python train.py --n_layer=9 --d_model=384 --n_head=6 --n_kv_head=6 --head_dim=64 --d_mlp=1024 --vocab_size=16384 --activation="swiglu" --norm="rmsnorm" --norm_place="pre" --norm_eps=1e-06 --positions="rope" --rope_base=10000.0 --rope_fraction=1.0 --qk_norm=false --attn_scale=0.125 --bias="none" --tie_embeddings=false --parallel_block=true --init="normal" --init_std_qkv=0.0396 --init_std_o=0.0 --init_std_up=0.0396 --init_std_down=0.0 --optimizer="soap_variant" --lr=0.00374 --beta1=0.95 --beta2=0.95 --weight_decay=0.052 --lr_head=0.00673 --grad_clip=1.0 --warmup_steps=200 --schedule="wsd" --decay_fraction=1.0 --decay_shape="linear" --final_lr_fraction=0.0 --batch_tokens=131072 --seq_len=1024 --doc_mask=true --train_tokens=697500000 --steps=5322 --dataset="wikipedia_en"
Each number is 500 + 25 x the weight over its row's rms, rounded and kept within 0 to 999. Layers, rows and columns count from 0. Numbers have three digits each. The size before them is the row's rms in percent of the matrix's.

# gate: layer 6 MLP gate, 1024x384, rms 0.129, rows 415-460, columns 288-383
# up: layer 6 MLP up, 1024x384, rms 0.137, rows 415-460, columns 288-383
# down: layer 6 MLP down (transposed), 1024x384, rms 0.127, rows 415-460, columns 288-383
gate415 100:488486488487473495499486492502477520513505501477467519500493488532497507499515524471500493494530530500506495573509498479524557515481483442502473490452494519533511490547484497469486543440489502508523516472488469534464516493506506455489479498493526536502500446493491483558491478462468499519
up415 098:465530526469501509535481506476498497497528491463501500444517513574497480484543515528495515485511468529517468495485450485520506496464492444525550557512525520538524478465543537537485513492479573524516471455522481535440499467476454513482515492498450455499454459484472477478505488517508510518
down415 097:500545490508543485472527504501495525525518486528492534535508500492475537500480500534509497519494537511484538479539501543498517510478485526480516540430466489523503510491491509532472451489480528518505498517491501498533489556516508510504512490483495479452524510446499512510468498513549483527
gate416 095:495509545544476486495479475455539515491515511461457454505497491565515513426459488511477522518520471502510545511473519487515555526498492513530505490499470513480530516541509459523483453509456448496481504502515493510522506501524458518507498514416492532525501522497518492521503483460491468511
up416 085:528510518502526520477460481522489527481498497546466491506484482475494497476504549451532501453533502468488504511508521500505468496452502529495477470537529529485506473480510516504507438480502506510468479530515486495532496529467474515473552467522516496486510517473515515501452463513494463511
down416 090:464477558495497453516476497446501508469500512514502485490528511481519467488464495491488512515497521554545504506496512490514516490503507491485469558493494497534509511499521487499480540526502538472484461483480512507472489489502482551507482503523495489511520525525497551508536547494495512530
gate417 096:488514505495530484449518497499503481493493494499549490546504479461491441467500487479533503463484478542507499453544530495524530473527531500483534524536512515459456516454531477482554447501519466477520573520468539487494509533477503529508462529505444492497479517467489481514530475477517556478
up417 098:542509537472504501479504480461449491510494519534467514479524496513496547536544498504526539502530491503466520523484525521486507526463477509476516518504484522487520537517551503488411459490491504511491527522514475510505494564502530497485480480470466493508494541534523489491538497495489494506
down417 097:511521536494477514500527477511463491471478509510472565477492525511526551524475515504499512504555510497490526525534490491484467513519529507531512492534496507499503516480557502515482488454547465512491473543504489501547487538489554499496497518494494499501527457486469495506512458499485501479
gate418 087:514469482520470494546498489539467480445515538470489503500474507500511495462515482464483531585495491519530574545515487510488501460518509518519508515516528518486482486499509485544473508501564506509543497490576492499473534527487502511524493497480497467519498482508495499531512456518496484559
up418 089:494500464520512478488504489511520486502490474501512490495517532534536514549521539502506483516509569464479453508528478519510484491499481458513522535514541461518504464505487517532511482501514500484463483513500519542505474485483530491513530516497494537526533516515518445506509536579519503442
down418 092:501537516515508501474495524528510485508515510504521524497505476474537455477499480482497513503466459500480539495497510467497490505447529529509456497494489495491456528518480494485525505532471513485475455460458470477495466491515464516518533477551508478472532500497477495516458482461473481476
gate419 113:491473481496487549491486532495546515503505543517478510470523498523491492509480492498477470495519497497518531551504489459481515454484462532521528505519535537500480528487458538519474500466525509501453480521469494543515505502447503488503511493467499506528515518504511505469523552481501471471
up419 111:478548502517470444466484489501522489469512493487515494522478500473515445467529486501474572504484503530490487494524486496521535515557520486499506506500497499491474486499504443469525494493501495478506484497543481535535519491499495496523495498522495517505482542456478485495451515531485525497
down419 105:492510512495530498494456528485461481475504470483500516477458491521514514479476516523494521477500503556483444492516472528482502530514507478511500540487491513520491514486547525494516481481508490469477507462497493509502492507469501526439521521517458512509541470478478492487522505479488515460
gate420 101:452473435475486506530468435477528546514528510477490465538498539592494543489495537501508525560497513487561477500504487517494501471470523502522476487494495493490500441530547459555505483535501515515482532485487508514471506492504460508472497473515551450500521540474504533503504506500531482496
up420 112:519488473522521487510517454462517487485483471529522496505507492466543484513534529499469533524524510501527503494459493507521508497549484482485473503492516466540512505483530523519512455485545473468515450494538537481470504464463513525508452483515506526489538477475464507541509482517476531495
down420 110:508517525490505531522519460516537503474486480515513491458490479505516479494518552515511488483508499519529501476495472447531540498466507525494479534472523532491489517511475494532510501515502481473526457447528518496504510514490532495507473503518490521497514453513490506501475488494507507515
gate421 101:484497486535504508488454494481493491452526487502533506493505493474526523512509500451517494529498523503556443539505490488518506529497487528509500475511515494461505522525511507547525477573449494533525472508510476517505515515501488514525463556457517505490481491531455486482480528499487469495
up421 106:508513566468481497480504497508566483497532522546507517498472502466493527528475454448468483492508492481539475502448504488527544487453484487523492469478489468512539523495526510485534504479524465469506464509456502454494516503497482493510484490482458497488493516462460531524512466469507456573
down421 097:558497509478483483513529525545509494506523550503448485452504489464443525460505472504504515508509472497510543456495514479468454486479510487513524558516514508518520493471514530504490469491502453517491497494496513493528447497495544482514522514478504503511529514485486536490560489507531465521
gate422 106:448488506552507500488482483488514524475520475470526472450518471503529589489498496504462474473521501543533487522489536493483494490449497492468467495473523463477476533495520528475532496510463507494516474518524498519520501526511543505510501484467502491531581491520529494501482541472524502520
up422 110:537486517507458453505504487535518532503504507489526517497485473446528494479470531501509494497530498511492480498504565532517484481469504500461485489403499496467518519473529527482544511492493497464543493488550548481479472499490500477507513554508503479520485489545490528550465459523511480475
down422 105:493521497520499477491474525491504485523495500494457507510480502492511483539504493531513495483485529518407488494536512512480486503471524508473515531530487466496506463483509536488530521498496481500509549484478506539494517534489481508498480455512467481513502525482484523485478501502499427505
gate423 104:496497483507478497513499506541535495520521516497495488522525483495515491468495536495487497485491466500496478493492509501494525482459491490523503519505524517508495469534450531514457489524504505485502542488435529483510541519559479497496475543537520549491531535500523450498516487482514529483
up423 095:463480505545505473478520505486517495472484506509508494517485490502503476509460530497498499450533478468480438473514514533467502478498524471463471540522515514512537485533486466467492525517512520498521473517498528502498475498507514536514511546521517539486502507467497492524519467483505515531
down423 098:468512488523517519493499496493492479480519512478506530532539503461519493474546502545495525482495510544527483520546547453438514499491491513501499504544468497525481494499508501514491509544518502483530486480514519508487488491544513458532448522509488519490513573498489507456519496502509461498
gate424 099:515489513558511511511542496483469472483529514532509469524479487502534498466500456465525512467500493473520466472490470494510533521467522508458539508511505514509477518501526521511533511507483517517510455502496505511510524521537524513452502506539537496523536551539538497489507509494509474513
up424 095:504489513533496462456507475520463479498504501502498491511504548521468506501511502503533540469542489547467536521526520512489508543494521462461510535480555492501505536541526472502490480547513519474481526497510520521500493480487500507502502513515468517508505500538539500483531539532497462500
down424 099:500436486464478484534479505529515507508507492464466492479516489484501467497483468536516492522535513503498516514522475545492451497523485498511469480467467487456462522506484524510496519468486440507479497509501494499482541490519502497521429513532514497519475443471497484512475470494519510428
gate425 096:521559505491507492514494508430508501511438494512503505515530485480536471525520458516486517513501495506476498494485525504478459490474545498501501500479453545484516474461535508468510472477494547510499499464471478519481469534542526487467483489506458476469479501491478473497475532480507540498
up425 098:499473487507499491555505488529506490484552489530499550547486505525485530523510449514527475512501528532507476522507512502517510504471497510518522498442470477522471461497477445444468540560511457529490534507499516469499499502511508488521488486506530491467512532448511469506517536466477502525
down425 098:464476489531498518455532473488532493478537469459541473468530509493469503512522480481449481496487518462514447485502517503495498475505489473491518516478514523525508499530527509540508519440484505471450491460468492504547498505458475517521528481530463502514488536503507503480479521479489500506
gate426 099:522546465504506526521491487482530478497486511475472523535507514471509507490509456521530513525505493544535500458479469501532534554475508481525495479537500497519465476477519496515505493524535538497519548502512496492513463540501475505509543508497539541528532552489514517483486509499477520456
up426 102:521569511528478518530502507484514475473569463554494502476487524511481484517487489497473481511490523504503474512522500502501480481501454470507503502477518478496481501509551543513489514524501535549412508513496485486500497500477489505550502420496484486512493505535486506482543492504498522482
down426 100:511518492464495469499501508508472478513509504497526537503490490478482505545481466469522496512488522506499541529524518491462487486492534438468516506490537448448514526528482526509497504516508493487491530508495479534465484522515467472487491535524484499541508474531483497475487503495516503503
gate427 097:490482470517537466477491471483515521471523488496483458479497515490484486510506513537540488467512467489527482463495510528505505527498516505509498509550471521450526542525564486505497493543477454525496490545498471491463545501525481477560540476459519518514478481499478486487473491482487471494
up427 098:504480492486502504459497497488518529512500486499507514515478495502510488472527497464479499515473489491484511473491506466517464525464500468443497480508540523482522500558520506473436519502473450486527519506527452466519502517461466514514490539479523495495479537521512515486516527513471534565
down427 102:521491511485501475492497501487477503513509479534529521482544471497473510511540509524549511515495513501518509467490477493496513471487446500480500520538476516475534536458460500531468469456501495502482517479486517510483482513514502492518522470535481466502486506489501497494478461465471508501
gate428 101:501485502502526492471454523481556527503489467498492497523511514486456476484499495516446451531478537497486465474496500514533500502471492498537529493479514528494476470478521518489479542497520480514501476472476472515506478502491502565525469479510474504498507453501510458486514497465490516510
up428 099:473466521505553535498442531509465498529466495534495482518454461497505518489490480490455503477492489484535435512497495500494549527502523474515469507457473494516452517506505507529484460509509494532514498514506511496453502501520485500483487519532505494500539530474488494505487478488495527503
down428 101:499462494516472552455479542548448560478500535512474481525522482492500536506479517496464490461503531509528500494507466477519472477522539517517451481493485538479502525523530484505480506505512535532516503467476477497466483523506482514478511457499468531489541518515530519481486497521463479532
gate429 098:483460507507528540493466492490504520479491504526430510506482489422475508508496500481490526490504493531544461486514510511517466464486484536463507486448488506526510466493548495493517498492481522505543519472531482474523523506480518504517474503464479543482528502467515495491503551461492458529
up429 099:537477516518469508512554492528503505495487505534500532515481464546491489550512513495502515424463470514458495455478516488491559502456456494469502522495501495470541553468519493540513496467499483506494506485446518494500429474501469489477510495511474495515501548469445452522553504484453516542
down429 104:498482508473488447493493513511495469483515520453492498481505505492469488456529508504516498525495534495519519521495509471505504549496489471523519514485530515513503500529473521506529519493506487500463476529521491538505498521526453480507519477501524497454481496491509475481499499516503532487
gate430 099:483504494522484519476510475523508483470535519536503520524496496486481537539455480498486525470493457535472509498467527476536471509521532526510501456474501466483511465522481457511495491547477495473511469514514459485520531548528526518533538491495531526466581495493513504505488486498548448502
up430 106:497503475540445506473465504522479485501532492466471474488526497490451488489508520492486476502516535517539493476473498515546477485493437523480484489539497472517528458511564530542464512535543516493476481543537461515515453494487564471525476518568457520465475515465493506501531493519514554490
down430 103:503458506493456511500503486461482463500476489524518508485478485511555478474498467519483476463520520499499509502454488482492501547492510456520529505521507527473507473499494501535494506481523506519442479524483472509513489508536497484544501555502505525482481475514495444447512463510483574513
gate431 102:489507471463497501486493491526535501481525528475516474509519521453527506488477479521467494498518483487528500542482501516467546488461487530510476498470561486521490506552471482492501510502490492542477540492518500504491503502547496491469504482528497475522527504480488506503475506534454458484
up431 107:516508481519520517533485472478474501554497468483478500503492496479480483491479478520523499484544477499524459508507489533481537478479485487495531530511501523465489470533521478515482527450499468497465551465484501522446479454459480515455549448486468464487536500481507515486511494515501458480
down431 108:484500504533519474518498502501544475542523475504511520574463506495513488485501503538481503450501499520489479502492540510518496511460515474537462512510493508499500534540523473491501500523476484490489463486500512472489476502497514483492522495517483493504515457509509468484530481509463483511
gate432 117:534513503479489489489459490516510490507527470463502487476479532506486492486531481481471514489501483533534519484482496471501528510439472525481461516479487465467503492477484496509503525517538523542531479490490512529503490504511461477508511496449496514526509520525484506504539522499496468485
up432 116:498499505488473477512529517483528487513469496499472516560522538498517512507487555487511487518461543495512519485524491466502459469555532489499500500494494511488482491521479514502523446515479529505464510471535460480494450515489467499468432498490485475460491483468475505494456538578489489454
down432 101:481576499540512522520484491474499558474451515448493448529499464517482518495503502512497488514516523479511502504495521487454489491517539517492504510498491518524499508530533504517467483480491508470472495470532535494487469535475496555481487502461450477510491510562498493470528479492496516515
gate433 098:447504510523478480522465506528495451431524488529502488532459505479440485462482497489482539497547467492497480504503537524491532490496487533568461495481543503523481481507520551526499472467516504496522491501486488540480519465534436518501508508498492535461512534473511555495494488496487460506
up433 096:472518500486490492489508474481493498464495477464508541533489492460493522473466525494528478487512522515494493473519535493491506515493510468552521488498494513523525529486513544497458510560444501464521465502472471497513500471507465531496499472518488524503479504495535504525493498490461504513
down433 097:519507508458511491522527526482528479472526476543507471564497467521485539530478459497496502522483442478481485483469480486534470468505474531477524496483494525521513498516504474499517507514497459486539539530482495488474505457525508536510525535504533527476504501512505488499502495485484486533
gate434 098:494512497508445498543509494510468512533492485477499524459529501436547468470491523479498431479477504547499490482473497512503467510504494492509476520541499498484469516506506518456480484463430517536488463549517521532496540510495466487469534463540511501494509505512459512493495457489488468494
up434 101:483487508500576542517504519477482508497496461535517479534544504519504511475505552521517502471488524497504516501466470499496492526460538510467506532481486483514469564506500479506529500563517500517501483500503501480504497559462514495513470497559501556501568502502505516552563488526508498502
down434 102:530442513509474560488489520499478495463527511515505483509523493518461522475488513493477496509484505502479501539466539505535478539489510520423494518527426509495512557527516496512504468490510464490501493529503497527519509519461479498449474470525488478468510571502488552501502524507487492536
gate435 089:505539486470477500486512477468479470479514521493501490546480487540458497457481526550486504547477519540497505466538542548497494520464498534495535498504500544494505489497545504476522506515507478479526528492490513458514500513453485477481480530506483492499509482487500493491460483514548480500
up435 100:527525516498516492510496465451467496489565520506462485492461472475497479497497496500534543546460510527500530533523507466517488519466491487488532498488457533504500509490493517534486462491495515534472545517531478510472480495475465432495471500518468472461514469484530477511455441548503495457
down435 101:498534515519521494507471474477476488536528521503503461529485460489509519533500477519516506522517519498501509481518495497521494511502469527493520502516512476539575481502469502487508491473494453493487502506472463538505501527546515496471512495516478499490509491482505525514514501527466497503
gate436 098:489475487538476521470526480521475507514463528499490476529516535529487504531480484503517500521486481457506481521546473499497493503487532518562470535478438520486470461531493483478530494542475502478460477547516527500493473539490488549452457510522445495503509466477488500519480504499503486526
up436 094:481427499509481505470477444454515480516458537523507498509500480484485528500504534473485477492484498539502484464425521530507547485521488527501494473470528480506474520484482495489477539462505485496505511486438466492508496502519483526511523529505496493504504507479526511538483522509557523510
down436 097:533530539502502491496457512517496544485486541491501526525526514511496507542465475531514503509517504487524479504518481530529497543506514486513479496517406492492493467551449442457524506532511499516468521435530472513480489484485469517466491491558495568487486448494480510516491483464501504475
gate437 096:502494478499462489490477529465460540508536485498468467519490495489506494496471505474482490492491440542463541474462490457500475506505521510528512489491512494494530528504503520490510491474493505458497510544496528548504503483451519516508503451480460506486500497495489521535501507506511555469
up437 092:489460508502468507477475530515498533497500527487521522543501493463515489565502521473513527478484522519535433526470501481493479446449509500479509468470518458486528498447508472513471519493534492481540529536503472480527489521494478504517493529519466516455558484486513520507530482495496495525
down437 096:509543507529494509480484457471507468485544492498489476498514514519467514515511538478508547499509495530525533446491537522469501528490462489545509515543482503528521497508462469513511488518493518493470494496530509502546496515488507543494468470511521434509518514507525482488521506504489540483
gate438 104:506530489535482473497574508552491495487491546488515530487508499522475432475481476480491494485492522519499550491556493477501458479539508479488471487545510463484517478507541538485511450474524512534465534494528486491508477522530495508556502510520514486509455516537506472491500492542507477529
up438 098:506521521521477499537501508519499478466491498522541422538495489472508486483513486482480486492526476534550510490516497486497492493521469498514477482533513499504471502514508511503533493534550429456541446486503520504526481501459464546514553498486499509527508495573514508467485500490486508535
down438 101:476523527539499488492543509512500519472525558522516452488472550483468484501517526544524513514501477469503516494538521478515489506481510466516494518498505466532530469540521535484476486500492507460488466484525558510475459510484510490530528443489511544518483518494502462483478475483484530523
gate439 105:472506493512506544519499504528523515475486484498500478535510547560540479474496507475520487507475505516513510525537500484502526501494491488505482487495521492493482506473472475519500486470501509480490499485506498537549521529459492477496518461504531511508477481541503539476505546542484475491
up439 103:506509518460541531518543472501519517490498476514496514492527490498484487483512489525456544500463480475487514514502496495493463494518477548473518512530507492513473488471496493528500584512489468520498491434483477491475482514528496469504540484536472461473489518516474491465506464527523480502
down439 101:511517470533595513511522522528526484498469488499492499480564515522500494472465546528530487499533530472563533515527511520491454488490533548491505479480504498487517513481498493540495493508514512473517542512511515522519549518485457483531465476492527469496504504528469481482472522522520503476
gate440 101:472531488480526514527471486536558479504502531486494438520512495485520520451456524495503536508515513495549487520548504509513542489508500502531511531505484528530488513471504519532476519506482479511482487508529511540531532472511493556468540469508471468485489501490488482517502518519540520496
up440 099:488481502473544527534495509513483513492491524512489514512516480455492496496451478548491469473476482510506498507552496523500531494520502542490479479487513485484506460466464525494492522541450533525460525488523437501513518488514517516498507499502555530501519554502467528479502531524487514547
down440 099:481527490538511493510463496469478473467510501529512465474518478505510496536554521537501494472467519493502499487500500497515519506502502526507527483493463498500500476531504495515513513540535482476511495523510518498457497481499526525523503499516499471494452499473516508529504475532551509508
gate441 102:481491466488540561462483464493489525487513499481529543471517486480515505460556528526487528507497483540485525516477521439486488492548516564488481473497495501506525501507535518508466503509499516482490532512499477496512479516574491495428500535511523454456505482522556500476464509487487513495
up441 101:502505479490463440488467481476486496561547510487474510476510470503494494507465468486500520468505505491497496507540470466492471525491487502535515508504478498474511451471494539469551497453499469513502509515520475532482464515509478462481496560480546499520499544526521514539444504558492554505
down441 102:495474516486465465533500511472492485539521520552537464482521499528499479496454511533488519486496496490525499472451492502512470487491516489507509505551529499516476514479504450519541477458514508496498453527530476474471517506499524499533492498483493495509453515473509483500491504478488478497
gate442 085:483522422516500519506474519480510454483516494510515523531491529499509475441495489495511489458527515511516500520521505495515535467500494492481462498499458476492514542519514467550496526481473495504503513499470521490493464496513492453498494468516525505515470471500551476475465505523573526508
up442 107:470496496499502505500476483501502505493513462486489496505482473503497481503491535484449508567493538521490563504518482482490481507510521526533504471507521514482507474466492528470508524515518516466479492481499465525487479495472492515474533531450578549490514479498503498499511528519447458497
down442 092:506488543487492486470542509452466502494456509490477532461525508513485521531517470495471526544494507485495494496488489508525485504498478487500514482486516460467494513506466527528499481514495496504504489493494498506508497524508459498496537527479485461525503497535507497530553510502487525456
gate443 108:483495490492521526503508495538471467452503507501535513497518513464499473551480479496525459488513485460473480517519509525507489485489507513542531494520526451439471486489502511514465479523514511474513553478463499498523531496498505531499504480475501494515554508480489513485516506438497511518
up443 105:485520461518431508519487522476489515499469504493445506473487465555463512496529507474463465524472513534479463511480526464548498504526521477506503513492507444493512458461488482449513530518490510538485489490483506467489450496518471497508497500492499500489494458541495478461524513469445534522
down443 103:459462510511512503493525457485558558476467496505487522488519498560488507512493516494501533540488446531524514428482466465496459504500534457512498502498534462506518467487557482497482528472520512529514465538490488519482506502484514477522498522488514487484479446495525474479482512506454506529
gate444 110:516506488491489522495483463491512483524459491466484497492529489510470500468509516489494490517513515513525482461542530483497516490500488479528512528526471526470538525488526491437533504502522458538505517538510515444481487502486512481507471495514518518514524467477518455484485532490484520474
up444 105:481515533451475492513489503476478455481530509515498487507487503496503494522464474500508523541482546511477504485469456468546506496524503519487514497512502490475439486522478563479540491477528513530490447516518471543530529468477476516486471490474459481500506499509485483450518489486527499511
down444 101:486515483472493521513491522538532532513490487515505514477484531508502520482526449498515541532496513508468491529499492514503487489497532521500485497510517519462467481475495480516450513524528493576502502472539533469509480546535501501504527485493479508482524566525455508484514488534451477483
gate445 095:486465478504492514496507513560496539495541525528494498517507475486564545484480481527506480494508489539518539502480536455508490479496504497511504529552492506499474497534513534517512507490500551502488500473469531495457517502504504454479526498476501488466526533469513514504509484501460524531
up445 101:512474496536551472496468482497492494497464479480473467485483515538436454516511477475498521475497524488506471503546500535462487496544458488457507472471500480536528476463531470497565489503492501473477532529477515454507488485486527520507508471513486491500454498509494483504498533476507495485
down445 103:486486535533504446473495506443509476470479528500481491487495509508474500487505522474508528498513470506505471519528504499501510525524531501509507453496500500460476499466524491523512501529471469492521495462524480486520480505498427518468487474501535509533503483531456506473513473491505487481
gate446 099:472501502469528506474497535506513520511510497519515500531490500530510457504525499497502497483479497460497488472510493464519532522500475472482447472566465503512522483509476500506529493455495510486498528534519515502512484497478470485515497495518508526543496499551510461516488502526494477515
up446 094:483529487483500524532512506485541477518477495482447486520494483447520475517489499495479510517527489530522483515481545495473471478448526482516444465491471531473458556502518542465505501497497509524488530497503497507520505556506484530467503439482499514460484556469530481522473481470472544502
down446 096:511543481555517503490528484471504450524512498498491502481488509494512509503468441458468505525524504505475499515531541524510508487543472499517489498518481511473545506509493488516458518522511491489508503464566496526492477553506521492492489490503517517538477468465471506462467504483538545502
gate447 094:524497493530483511527483519498490503531521517477474520516527437482535514467528506473490513521467438512526475500477522520502503463508495503516483511512507516458497464502574513583471495520470479502478464523504514463503517477525499482497449472493551520469519492472526519491517490542499518521
up447 093:468493518497490522503469501469511482433483501505510518498480480512503533480498512459498492504491482500482474454511562521517491478508526472517534496547514487476490452498539492457506463530472489500483503488514490466474520524494505509531472462511505525479503494482506502477500482526559483475
down447 098:491501508470510521516481535537470516490499536471498481480548500504490538454501494446485464521478483497509510483521526526483502510477485534501501495490550515486504473537511498489514518538478504527450514502498509486524521494526492527515523464571509479495484546506459481460459522527504497498
gate448 102:491511527469492471498520487513522482547505544499527508482496487477496524498469524523531532515484516543476456499500491505480510499462458471502468478517523522478535485510507502500489513509458491497453522515509472460484505492514477528520511479491456424473509509474475477425539542464502459512
up448 102:544516536503530486487492516493504538514542472494482473532483532481479498515525445518506502483498480458496494492494470494525547500537491500494479499521492477435486519500464509551517495460508507495524515528509465464523480534519538494504550564505476494527459460457533515501503505512483485533
down448 102:519557491480482534466474501508466499522503532456553507494477484517477476549470483497482550484505505481492495524478506488504507514492524543478471531465555476470488503500497514513509487476491432500504519499531464490490481536492498468490508483530524513477476489447510479493524475503521517519
gate449 101:533489493512521531531474515486528475461505509509512521513467494483470481520481505489489484510458502502504509500432493492482466519544475490533514452509507522519490507504570509500527488497514501519514508514464467550517495486514545527492454530529514502534489504504464462475478499446492527487
up449 106:514482502458500494473491498483490479493508503477504435469479438483499494509495509504467483534485517534543530481498511517513539498469467467459534445492512543497548521500513514503488475511468490504515451524492550487498519491528534523488508502514542505504460548541503497521528507514498510457
down449 101:493508469485508492463513489519494460522504486466487471505517485547501526495471486517511505514468482471522525473477490516516511506499497545497540478506510475461448525493500519469533506459504489553543520512467508519484487508483494463483476456549506514502490479519549481473510512520485493514
gate450 104:493486471487495475475527468468507488520502501533530462474497439467496523525458484489503522498522477495494514534495483506487531479516496509537520521493495514504501520516534498498503502536573499539536485539517504505514515494475528477488511489467488515452519519486470507549510452502535553520
up450 097:519501474506497479531524469478478479475531522492510518499479504503536472486490498503513525472553524519519526522535514462456496516482483467504504503502542472486460522494515518526497505492502514483483484526478483508502485527475541507519504483517519527487555505495541497510475534546481463511
down450 099:480521506536529479515471495490506497529536504490504500508512551540499517506494455491513499483449545473506456441459478513514495523482506516542506497505522501445501481508524479497448517492451542513525482518502507495504484468509468484522503459511486492555466504497519468493493533508527486489
gate451 105:543514505465485502505519518546491490480481519459509493496513426531476513535505527489487497480537487484492511494480509459497455472477474502513474501487531488508522454496467477506492503471510546483514523511481510469545455526454514544526494501486488472511488503530499492471463510465497520472
up451 104:503511470479450504476495507520487504474526517481501499476514480506481520473453497495512506492522491535535549516474452499514483466515511529518494509519537491567561511509494512475485517498446514502490488522529503490537498503496530554471470560486527489500521474510525499526470508439531527499
down451 105:454493479465486508473511535528482490483504507474526484493513540501480518515507505463511510529515526483519486485528442477474514511491467510510486485493525488475492503521508510495518497542523473471509536487484543518508522488507506521535524536468538491521495468542517472487482515513509512517
gate452 104:500499557484498480524474504541452554531494483535527504506493517503530556526456503475536505515490515489527461463494499518505504537528527504459510477486495509454550457438466528445502512503523517511517485466518467513480523548520502516513496469496521460503499512530550469506497512476504509530
up452 098:486507496503487535507532486527515514461469470477499444500533525492494477490489474454473506521488513538509514502490476511504473490552541479548483532517483472448465505468495509520461492477473500506500439500507473492509519473510512517497450513501507559484462507484482502471506472524560526525
down452 102:468461523497461480465491476502519517527490497495528510516513480502492537468464494484487493495488514496465553500496522500527517484516451500493514559492510525509546559474507500518488488480478457485505541485480514476512489476503516502524517489520548501507487486486453491516515489524484506477
gate453 096:489468545505500526472506496464504487485531521522475436509460460491486497499457528493503467513509463541516476473460484532487440559502453487520474447486590504491493509506502534523526533501543473506496524482521476549501515484523523488510516508515519494503484521523528482490524521484504480512
up453 096:464499511529482473526513520473503472503486517467488512511480503533495492485467489517511512438432530492493450473516517511485468489519507536538478572530459531481468435467506448479476488486487510454483501466467509500494492538512503523513513512498481483482516512474526468515495488503526494503
down453 098:492474478491479473533531522482480518537501517505492538482487516503486468468507499504568513485455467479478488515480481480511487513452509484480449514541449499539466467471508511510469478504499517495539478505474524481505476494501516490537487481465477510499471519473550529526475526499473478497
gate454 102:463502521514509486474494546495541482489509486498466502497522481527511521501502521506471510480487500501486500497502512510498499498515517484477514542475513495525520546486481502503467542492517479439514509484460472507508525533508507507498477513496511513510492496512484451462510505489587514506
up454 099:493475512485486479495527521496521515491545505491521513480507486494538456491495508520520493501514550511468488457472492495495589510488505492508483512481529509480512501521495492478500532495497506493529496510494462520536495487517467537492469498512511536513488496520507469524499517489503458496
down454 101:463474496527505482508488542529518482478484512516476519497496509461506514498489547509498505470505513488514484445529523472484493481478493479499467489512551511474482492495529471471502530532488500494464496460512456459502478530510483513524480499446483499515508501465515474512485493468513549477
gate455 094:533482550473483536503517478506512546507500513502478498488497549484505479462444498512498526512494517529496488476483453486506532513470467452514524489462465533536530536515517530499525521479492512461509531492489477455472485469515493539469524513519454476505529519509507526496502530483472474517
up455 089:477518518524514448481538517473502499522519516518545466479534491544493516490492524531523476453495462455531497553501520542475456505573507486533506501484488500458534500488448468474495508508532490507497502500458477507526501544507507445513500494497462514524518463505480507481521471493537511499
down455 094:492495507509520480496466466499550522455503499461494505509485502481535492486538501495519513539511535519520519502501513536471500507507445532508522515472514514485493515501483496499534510504548508486467546524525505484483509484503487506496506476493492474488501516506520468474512496530530464524
gate456 105:506511476502528489509485517459455517490467474479528515437490462471484468506529507492464451478497489509458518482472504458449489466523502480476483523485508529474507476502508480504503472529470482503440506477497505477508470533476478515531531498490518468502485441542560495503478536509487530482
up456 105:474458502503517477523532521482521478502500479467499448506518514495510474477489504518471477527510455552551469475540538504483512543491481504483483563500493494489517528456516503552497514521481508467542511529488491515446543454485533488498500509484518498505498508504487506489506475523489490510
down456 101:486520486526489485497504516466502480496507483463479520508484539499466477499498504531483513484497544562492489468476488431474450504505478527460497503516516541540517483503492534512496454484513506486521511496534530491489492522462490474466508476499470510497458446478483500530532479523488525511
gate457 079:535489556516498490509490512475471476498445505469509517510510457503496495541491466504493457480520452468474510458525500503488472457527513492506517526527523517528475504546514446469505517501475492503499477487459467507473520439496489495494502499508511561473489506460509511520477475485504529509
up457 083:475481522471489490491537521478517487513494513499509466541524479512480500544493481488514517477517478509478505479507514488470482503481492511515461525497522528480512498539457491478481468507442503456542445459497450516464504479487506464490525516529503509518503533493509486509503468550464488486
down457 087:535480507512474496463471499469470477503495495485498543523496479497516504493528494500517480450488556497508514482518517519470525510494526470501478523505509455570486482462508488558494494485489567491497518513471509507493515484540515508483492519469501549536502478502519541514471477498513484471
gate458 089:495513514473496506488503476515524504509509471485534473536491510484516497475523478502473536469503517494487464465460514455501519510498512507480462516455462501506507504480468484493541525496501501462539487471469465490556467472526513489502486522513522477555530503491496481484458548526471486523
up458 089:515473524516475501522519515451530489500493504510530522550477510500524545507446511450543482529529549476488536507473468461473510510553476482501505502500513501448505478506519536490490495511519536545475492491480513475494517512489489483476506510529460512482479512493469518465459490483494496485
down458 091:522474476514498532443464539523495526525504525521522504507512473490529459443489530520486494455521541459508564516515493493514481488474461528494472513502478513567517511512480494477488505472566509446522515513490502482509484490433511508506443520491546455526508486495505520466493530497491526515
gate459 105:494506504480537484489522456520510523500463500459472456502489481480487488492484522458472546474487555482524513505524520512489470511481495541495496513535510527495515484517502518520524485459507487533474497491509494500465536491528495485546482471486449482533495534495518502538497495520520496483
up459 101:551529527450528493488498512538507497457512527519440471501485461503483516495511489508474469507496521491480518536557480510520517478476476446483466465550501522502472540474491511476479503487483559494513521539475517540478531471484512495498512431491485508516497507543523483480484542509513493516
down459 098:503517502493469522539506480499488494429444513509492515468501485489510515509491515507529527484470475523482534522491479516517454534488532490513472541465488494470497483534520495469510557530520479492495499518481523499546472518486523516508487499478492492519514510500510532524484532492518557487
gate460 105:481490475508501469501445511501450506485495526497470516512471504495530508481470545506506446525476553465523495503517459510464498521473479477470506503559475489535496461475466493471470510454478528476467472448537494515496500500474496485469494483501512523541544545500470462474488506480541481481
up460 097:462476421488455486491496503487475519503491477497521503501428503488513532517485481532544494480491492454531500546460440528573476533503551465536542511483473540514488490543520495484446486466529482481512484507525479474504476510562541506487497502498510493545502490474541527534472514526482490476
down460 099:477475484515498514446508522458498516479533516482484479497494487513501540475469500472476484493513524534493447538509467526557453479522489459491512464506481526539522497522458492529499523507507498499483486523495467471496528518547523500488484520520510522511492493469509555551485520504536490524